Weights of a small transformer language model: a variant of Adam for these matrices.
Each number is 500 + 40 x the weight over the matrix's rms, rounded and kept within 0 to 999. Layers, rows and columns count from 0. Numbers have three digits each.

# layer 11 MLP gate, 320x128, rms 0.18, rows 214-319, columns 0-63
421469512525540532541478541453519520512508436449467500505532495507519490499525513552550531424518494448545520527501412537458506533552476511542463570521520409554542492489433516453492525531477503
510508493505441485482527502499505420543512469493564520458534473516525550500506427505452499506470448571525488512455472430476415549509488422573538466572448479497478462469508495490428505540508496
517481521508541514471505529484485495543435507468471498469508405490511401459483535489449494501407419533527480547594545474565484523461489473492503470480488472491507525498549550507489519501487440
450443507465509529448469516413522522491453588495522547356497451455532487518569529502516449442496468458433532530472448490486548540520529483526482542547519512434497442522531544518574566571491518
509478564496488555467533503459499450499576522469466431506529449500514529547472470447468447521458482557567518454448527529494507559516490511543488527463513465515518490455529494481453526505540517
479507495478478498511549516497538461501639480502542452461584563483543486497536481546556458461445508506524481524520538575524488513544431564466487499556478550523509497487469545472516581547494566
506444451503580551489568598506401519492461467454529512497534426494480504459506529590506510477497458451489568483546391495476545482466507516570507503566567465488455455493476551546445505519485569
522504450503488454476440556506555465511452444534483495478507432524536454446537440450557480507460395401544437519568450462512477534444498486478440470468485492488590525489461479485583541516509552
487421520491521519464475462469539508533437497486516524490545469554568467509517463492491502480425544441557475590568511485474521553526539445495448553540545524531553494464519548483477462499515514
559477551533511560474508493539500529441530515477542460460563463557510439454497487570472473467410531519480487492503488511509503556487466560557460474556535467495455421454462530473510529475468521
444504465512470514455522521465474489463420497544447582426539516542520493493480407472505423490473488509535458466562541576469426451499453502571452537471504478509537493538571527515462420566440518
509520506486557494500459491501472513519483472507426454465496526488460551457555538507477417476423477511516494506520500540457469513496510556493474546503549488503581517386469510575533491509495438
501452528428573513520479450445551548482458525493552559500560506523531530460519531621476450423470469527470512423537445564536397480459465505499506518524547505442494537440473477495541469476511497
453504602504497487474532478574558477488547505479479469455562482496484431468575489517451516537491497524478438455493513480510509550469575450527541414455485443575560461538514502431490435550600469
556425533512492520498534527462515512510481505506475456518511452473444456531471472514494477539468467475550505479484494425442411506478467438441522495592501488540480474481471518536563527509497492
461500531472508484513533612496501512503504508470478483487496443527505493463508515463476445490514470443511554483498472487552513452556507519554528500507549461566546493497520578436553520469530424
496539558521504484396501473486492470540557509485528490463631522516554485419509481473520484471461474537520462543473523465538403489501501445421536515409581515477537400524516568600482500495522520
548432526424474553446487566525515501491535449393477537475480468476440555566494516527532550464528509468488477517547482472535514503486501506493536550508556455468560475522587491464508433488475563
478495513469503521522488539503432503468434507500581534535533444465554454497509526446471417531444469447498571534513475548466451417506541485415490476563503471513516532553565525521561516564510506
502481463508508583472484553458507531532440510526432499470589469511440444514510463486486518433589415355562499530439502480484451475474489516517510538442490507493535499460513580564475537566539528
464497498441538492530495516440456549495515484445505461428496470511546495519529455498543517516601496489552546481463523496465507574576520410508488517546539493457444426525498550503402499459535471
514520502538521500520501490512472526456567490511496568518565478473619437493574504556439440484445491461525494443502495568473484498557456533591449568514501540494458499445500514555517518582509458
539480587508490503493455527476496548464468485492557460540536501491506458500512412509487395471520565506488525497543477516483537516557536496499468581579464489517528482431434483559597540516515515
517563516488493577528465524498487549521504439464548524501558479531481542524510476470486441418524481483478524522535482482536508518399424521433494506497511481484517484486584479505457517471514527
471472482503569513526543477450461555504425491486479518564566482458473532523468553486428487514528444494504405477470480520433527528482474525456496498480462530561511491475522481466548508530530553
543510491452540485461433508536514561486480455607525521511500509556492556411497409453566428532490458536505416521447468523519483434520574576517487539531476484518491440442459479614528482554466511
498495514434527496539576543550518535584410466552496524498542547415522428485555580497485529528455494456470546472484423468525443497516516481553458436510483415538512469548480543507482518500532460
554475502522505516454506470526464484580425476473511536481535485477474493453419559488475527509454430472444527514488481447526538479503470470461473465485582529534561527452524582497492484515480508
516521554466529517472542520508513491603439477561492512459548528474512538484514432509543474522473450524463495511484493546524453468516524520493491548553501505476528493511501572505437525488545455
481458493481555494527520441478498460525494404501501430459497538522450529456481474528558423458554449524481471491445419514440534461492515440524391452497504424512507448571512558535506446496478579
406522524487511568511474541464496520526509487507507439427518497465460444459478544449567492463452432597467516478457458464523482497549483478555565522533491539493537460488505496519497493540499489
566532464462551355507511567461505509525515530521538532494505467462509543487549471568544482485508517508481509499592499534527553564417518483420478539507459448557492471422489493531494484480532488
453476496477489564500534577540501462464502482507458493444519500577510579509542513642553461509479500459475531412524448509502467487514473420539525504558509512506490510458457476460461440522537493
466399485493518461464470493541559485472472508483503542455503529501497470521582533518535482405488431511476447471487437482534482542578464440502518509425483532487445485501485544585518513477463489
473480539504530503537531503469465566440502454501478497445490482424506484508560462457513487528431511569585511464518532561512448511461492537467539543570480421530537516485510521529471528494481465
526515551486494477507555499518492524522466552550542529513538519552502478492599475490486456460424488553564539479489511462513460491479535451575483522554444489495497518494534524548462475537507411
440535546454642485497513508548500488441497542475515485563547550480474549540507470550450492465417450500550468400474572495500474486491426519538503542569496513500478539492484514542497485543502483
466465477448444594477510580521532502503473513486515518535514475449454437474511475527511468473516497514514522516486405525501513424535508481502438577497435472577553471483458561460554563491529479
496494473526493474477518490550529566536505475503540553523510532517536488488510512546493547457452499514517479482576441500512423467601475518543474577488481510483527474486500547495556503588538477
513485532498506546504599538559463502518479508452508573466496483466525459508538563614477487460553489436518498539478488494546553506473438516513465486535496439483569538544543563522521527506438472
469470546473517498502516542554447492502466550413503509490500584472531490482516455561539486494478478536518482468487405499540525470453547479494480483546472535558513480472524567574502462525469500
491449544469518575458525445545416452522501427486405462521498426441489526455549504479497458459423485516445565524483405482474453437463482521553548453460492552489477503498486540427447479500462533
479530538510471517462455468441582526477511488442474476474588500559512450464503475475487458409504536501538492488493482459543461511498502464526472512546507551553470516497474484424532503474504514
562459459463504462404546477485530443474478406534558447503527481437503531455538473458485538473449493471496520501528494468508450468493522527469458448506475429545522448443479561469580493470526501
531441578509481483548489546483418502523483490545529491435442525538498510432518442497468470511521491510512413451550468531477529535507558539478445515439541454467519541494466580601528548528463544
502504430503535484482549522547454495564467451466533459476555500580476430506522466550508474506561507472487508494558521465514550435516446440568459548510544520435602488536453503518532523530564501
425441533433491542545487468496533522547498447441508460543533489481521521524494503547466511587470461518530515518446537451551452486435513541481475482476491471438498520521537496474464482537495478
514495497479550454487563468415395509547477493492513554614576468520508550545565477454453470450546468478536546550510524509527549485527552507446584515547543475532470480560561522471577572495467536
560518484527512447442467511511477481443485527546562455543491499513501377494574437481482468542442464477497546430431618436522484441519526536453514528546466450532449513524466534533528468516522472
544470499464533436468488484471524483550565457461501502560532528497423502489511484512496523553511465464505509492416498459479520462477487470504405487451478491612483488490556530497500438514558516
529491530500554489472490398515454516577484510461521513563507497515427448445554484508453535483470421440510483490495522549581475500487543550476466468556473449496516426489513490511517519522499480
432505521506528492490558512551406475529461566526478502522523566480497518427480520578498472541516489536469522461474509506475518493484509531507461492517479473556433494510455536534472512480542527
515456434431611440519488479516547511451529477440518555501494564473485530485587466582591455477516481511549627524562430501540492622449495454499456544474509477455557517502509585456490498571407456
529491569457518509552465548446459482547470499454468519544536488483520539414522533489450401499532468540470490500537596539464519554549515462514487570518545493507506466469417555561443528531456483
526479485480527545500447430472572442574489523571498538453485518541496528486529503490466516572505468480515474474431511486495440492555526479565510558531520497471499496517551457533489464504481437
466460480537550448493498518489502471474585476445533559517467469479523483508482506493454504480531472480463495369511464571475498447510518482583431554489536502495472519490477550508426497536439543
527528489466616477467509576511472517504498455526493565538445491520493504460485419539504438485493498487488483462525538545485470496556517495492519543474545521447518490472497503516481516501477527
534517517436504516523528517541468526529439446478480515519488457539509518500539469517570495476494481454492501454472432480456556534491441485548482438525432529533502496514476540415554497546537493
475429492459490569472495497445453469470523489512510532434495494497508542470476482524527484585383479502526455448527528539584459571475410513474513520497478555536500448514502425495528541478516455
545422565448506505489525430509474454416497468481510474507505450519534518520486505483514528520485504465470442486558546555553438464476545543545519543469460423545475513519477457576523531525452448
492508560472571534463506547513492520508476445477473573514535559514582403405560469424539443553450495570586546496575490454459516441451512500463468536470503555494572460463502507443477593504546517
531500466537548531412481518480539509604468483444513459456554554483594441474526537503418495473496434523498472443518504523554555517487533480491473504495525496493540461484503565446482503530529452
557541495469503475446574497430465548514446520568547500512511426481568508446514433527499491460459538505553574499571534530553560498571507446551449520470472529531536530471540507497520477533486463
530522453421463459550466460517447496560548457529466475500440484499479445499478544526505550502440470521478527522442506493479528519479526475501466504485518466496446477497524516499570499539550496
556386533461526506466540487453533462547520448509514522577526482474480473536501554527474510486557440447405486456446513451545497537512520437504420486485542542451455492513500544617439473581495520
451360543500458512484466608494465507555495508495565500522553458548440552536614536467472479512435481445501500452529477494438494531458516485522527533435513550506510526440534471459513505573470519
482518533411506497497522445484521541471580486488539425512503536554486452555514525525477408470522495558493520499534474507489467586542491515509502485515464497511503536455464496426570570500491488
445481546460498458463511483437512406539474539521514430542513509501519485447562499486521482473475484526536486586398507464513446507529462479574450502442451499523517443471514476437414547534466546
481538505521502497516536475445477462485503505492517436433484573459555539474445487466512552508459451510566487520422533503542459496489411483478457510489537520516586467524486458468510468563514501
500431504491524509506539547473481457493524503520522494456475478468546475434497501533489479542510505493484496453480437464521536522411490521491529474514436521530497447514498556485474446507476440
504502502478566533474531536460457444506556479538453406526520480571544479488502507547488441445502435499535536529476507542521473467541508549540460493456551418495502463435424485512500465522474456
480507538538520479533555488585469509525499468448482517457542542466569483496491445590483501531466500434519569434556508501541530474462476523538465553597448440553485520529485485560543555510448522
502458548522497446500479519508477548554445504526482497494499470512399485409502460449545457485500469418526536482519467442476505450494522466528431550523466461476461407457489453494421476557524507
543486577489455479513591506517529482515429544492594494427558475438511488460562463543505450490513473504537493544460527458517575469502578534483434495544423443572537402524537461520602554531488546
519493487499537524475524503481448441589448492572505510575530492515494508420529468509512467541508474470520477428506490552473535389532452465517461528563515533502494506563523457475458514456476529
504504473477515498440415524501487450590455464480531526554525445531512531448499465376519511497425517536520530515514514513483481512458488474577480518463483503477551531529541501513477460545429498
528451524449462546449527453538440518469522438492562479489529532401514504529532402479559467435429502535448544429481447534486492488483548550515571463482501461493556526584519571495479475470448477
422452505506451506399511591508582476505446507494496485525525556516533497553486470521594438494423532541470544512487524452585455465461569548540481465573527500514488508530461448512469458577480487
415466503421591538520537499455568410479511415509528471475528426503541478440500385491488512457451454454527459444489440520468546534481490553559468474528506488516516499482528579457450488533516474
496453482483554452435470447488551552468503480544531533452487497480497489512514545497474436438401447556477458531472468484435490449477422515554469486465512443522512549502458560463496527433469451
432478545488526454485546520502474441497490525542567527530506453537560465458471506559467500482524474491489500480448464543460490454445482461504445487530444419475542484475490515448479529622532466
438436495489497513529426526590524479473492479513529534592494482490486520459615448581524532512514482520498573460487485454478572528466462532482505473516480428514445456562498505445507507487566498
488502522539523555485517492470486448466513429535485485466520482443504453469445520511531583515575468506524424482508523508513525478553435475510479486512474507494522482494414520517475492516515482
516485480502502526488439453473530459531500445431501496521535474470485471476526404552471438503452520459496503525412521442551467516545477497487515478497474531531501401527504472439469413511427480
487521458477474499438492498513501513524470463506578526510543506485451499458531437538492455603529471561487445470458546558476471472557515492459462533461456513494462486462492487495502449544481546
491564484520488533506484486492465501524478466514522453535474487507499448535502494490526469471399525453482509546471455476472502528496467518506462475517523489512450539516474524443477397483496544
500512518500565493474497458547513452512465507485528544521495493406426469390517511587528501504565443465405500554553516531479536447449436416449424519474516492455430482557483533474484449449525531
465515543479480521486456464471411572517490443566563441460441527444528445494528489467535358482445496555447491523516456469473531550577474457513408423586463481511479539460472474492502546517478456
462445476485510429429514495522573516526489454501524543521515514540474552488467508475507438516503462499486510504532496505565474572410447471496450566526505499426544522468533512482540448572514505
486418533440538526548558447484465480518446516422555527490512516480502515501574478491373493524509491550453512508487521507485488515532578442505471509554557462443421507522535496567491592487549492
444537539539452540519400531404482514447472482558528521522524509449505549509580456453590511480509509431569491474465519544470495423463492465554486451521468513544506459525537532475544545512498504
392432491518484473569516437500538480535530528477488435497518461521489522527591507494444427487546494528560522507506464462509473430494533514500468456539504459449509510433488545483489552532517531
544553508414516476558494533481519355518545453487525440503543556532516459500521490551512471535516492485475595426556497522446564481533449496502503482548478452551502430491519552557428481528514532
489476498506547501535553569442476507488555498494518475462516488501534461491524505531506459468486495499453546463473481521525505453568478416514485535566576532529493490444482602480420496561443557
592467557457534545534494547508518501507485484475503477526559505509539448429496502526459545447545517456454468452543522547477493443474487548542552605477503434563503529477483498540478583564494535
528409456496463498505505468472459536466472477499572478533536468506502559501455514521532531509472495498507577538517536454529469539513524462547522571515513461514457462499502535507532578519421524
447520451498513518513464512545520506536525467496557475483548487507515555507544481475505440454436486542558526501494407503451477507490535490437474486532552524503463432413524552506521535556504528
523548499495512458478487529431537433533601518578448517485510458474544468451557458450565453455463482529568490504467491535451425438508508495470529521525529501506490471482455541495516453491524463
514489534465508505463498497468498493528542487536511529500572505516524495487508460490494466503502561533530539496449485479475483472598567448524531581553458460543454546470506488555446420488503481
556502441461515521492439527508523538493409503494562523547506470488513466463521501463443472496518448468556533542477474545441549541537510544566551501592454485503544535475496538493573532558522524
463484449490567513517499472586499513458447439417492511550512563425502476538471486439534474508455460480491466454478469508486509556485509492438451545484545556572465486496522493510497517481485472
541485494495500506521463492474442440435503508519539472533502427511501505471479519535452471476494539462439479465495454485441458474508531519562482424498471442532488534495496536523477450521570503
559509456504477608514569535500502483570452468481507461484619503453547437455547479468457537523464471510532490544510463498509551469471509558509480576568514431561526425548505507448505503487525560
562395484496541429534512473477469511536593430448511470456569486549491502497547542500421486457439512482506531518564513549462447426536478475431394479568496509458476480466458497513452522457513507
478487505484579433477502565434518622484476534517428547495523521488566427411455546574434529461465417486540602532512513580414464574496486428541460442609509463517510505451480547508501512511501526
492503480468522530532494504474523518495551577511480541540520489524548498554537392538570433487511552450481514485514517555499502490472488502467524592586492515503501551522534489580493552497419588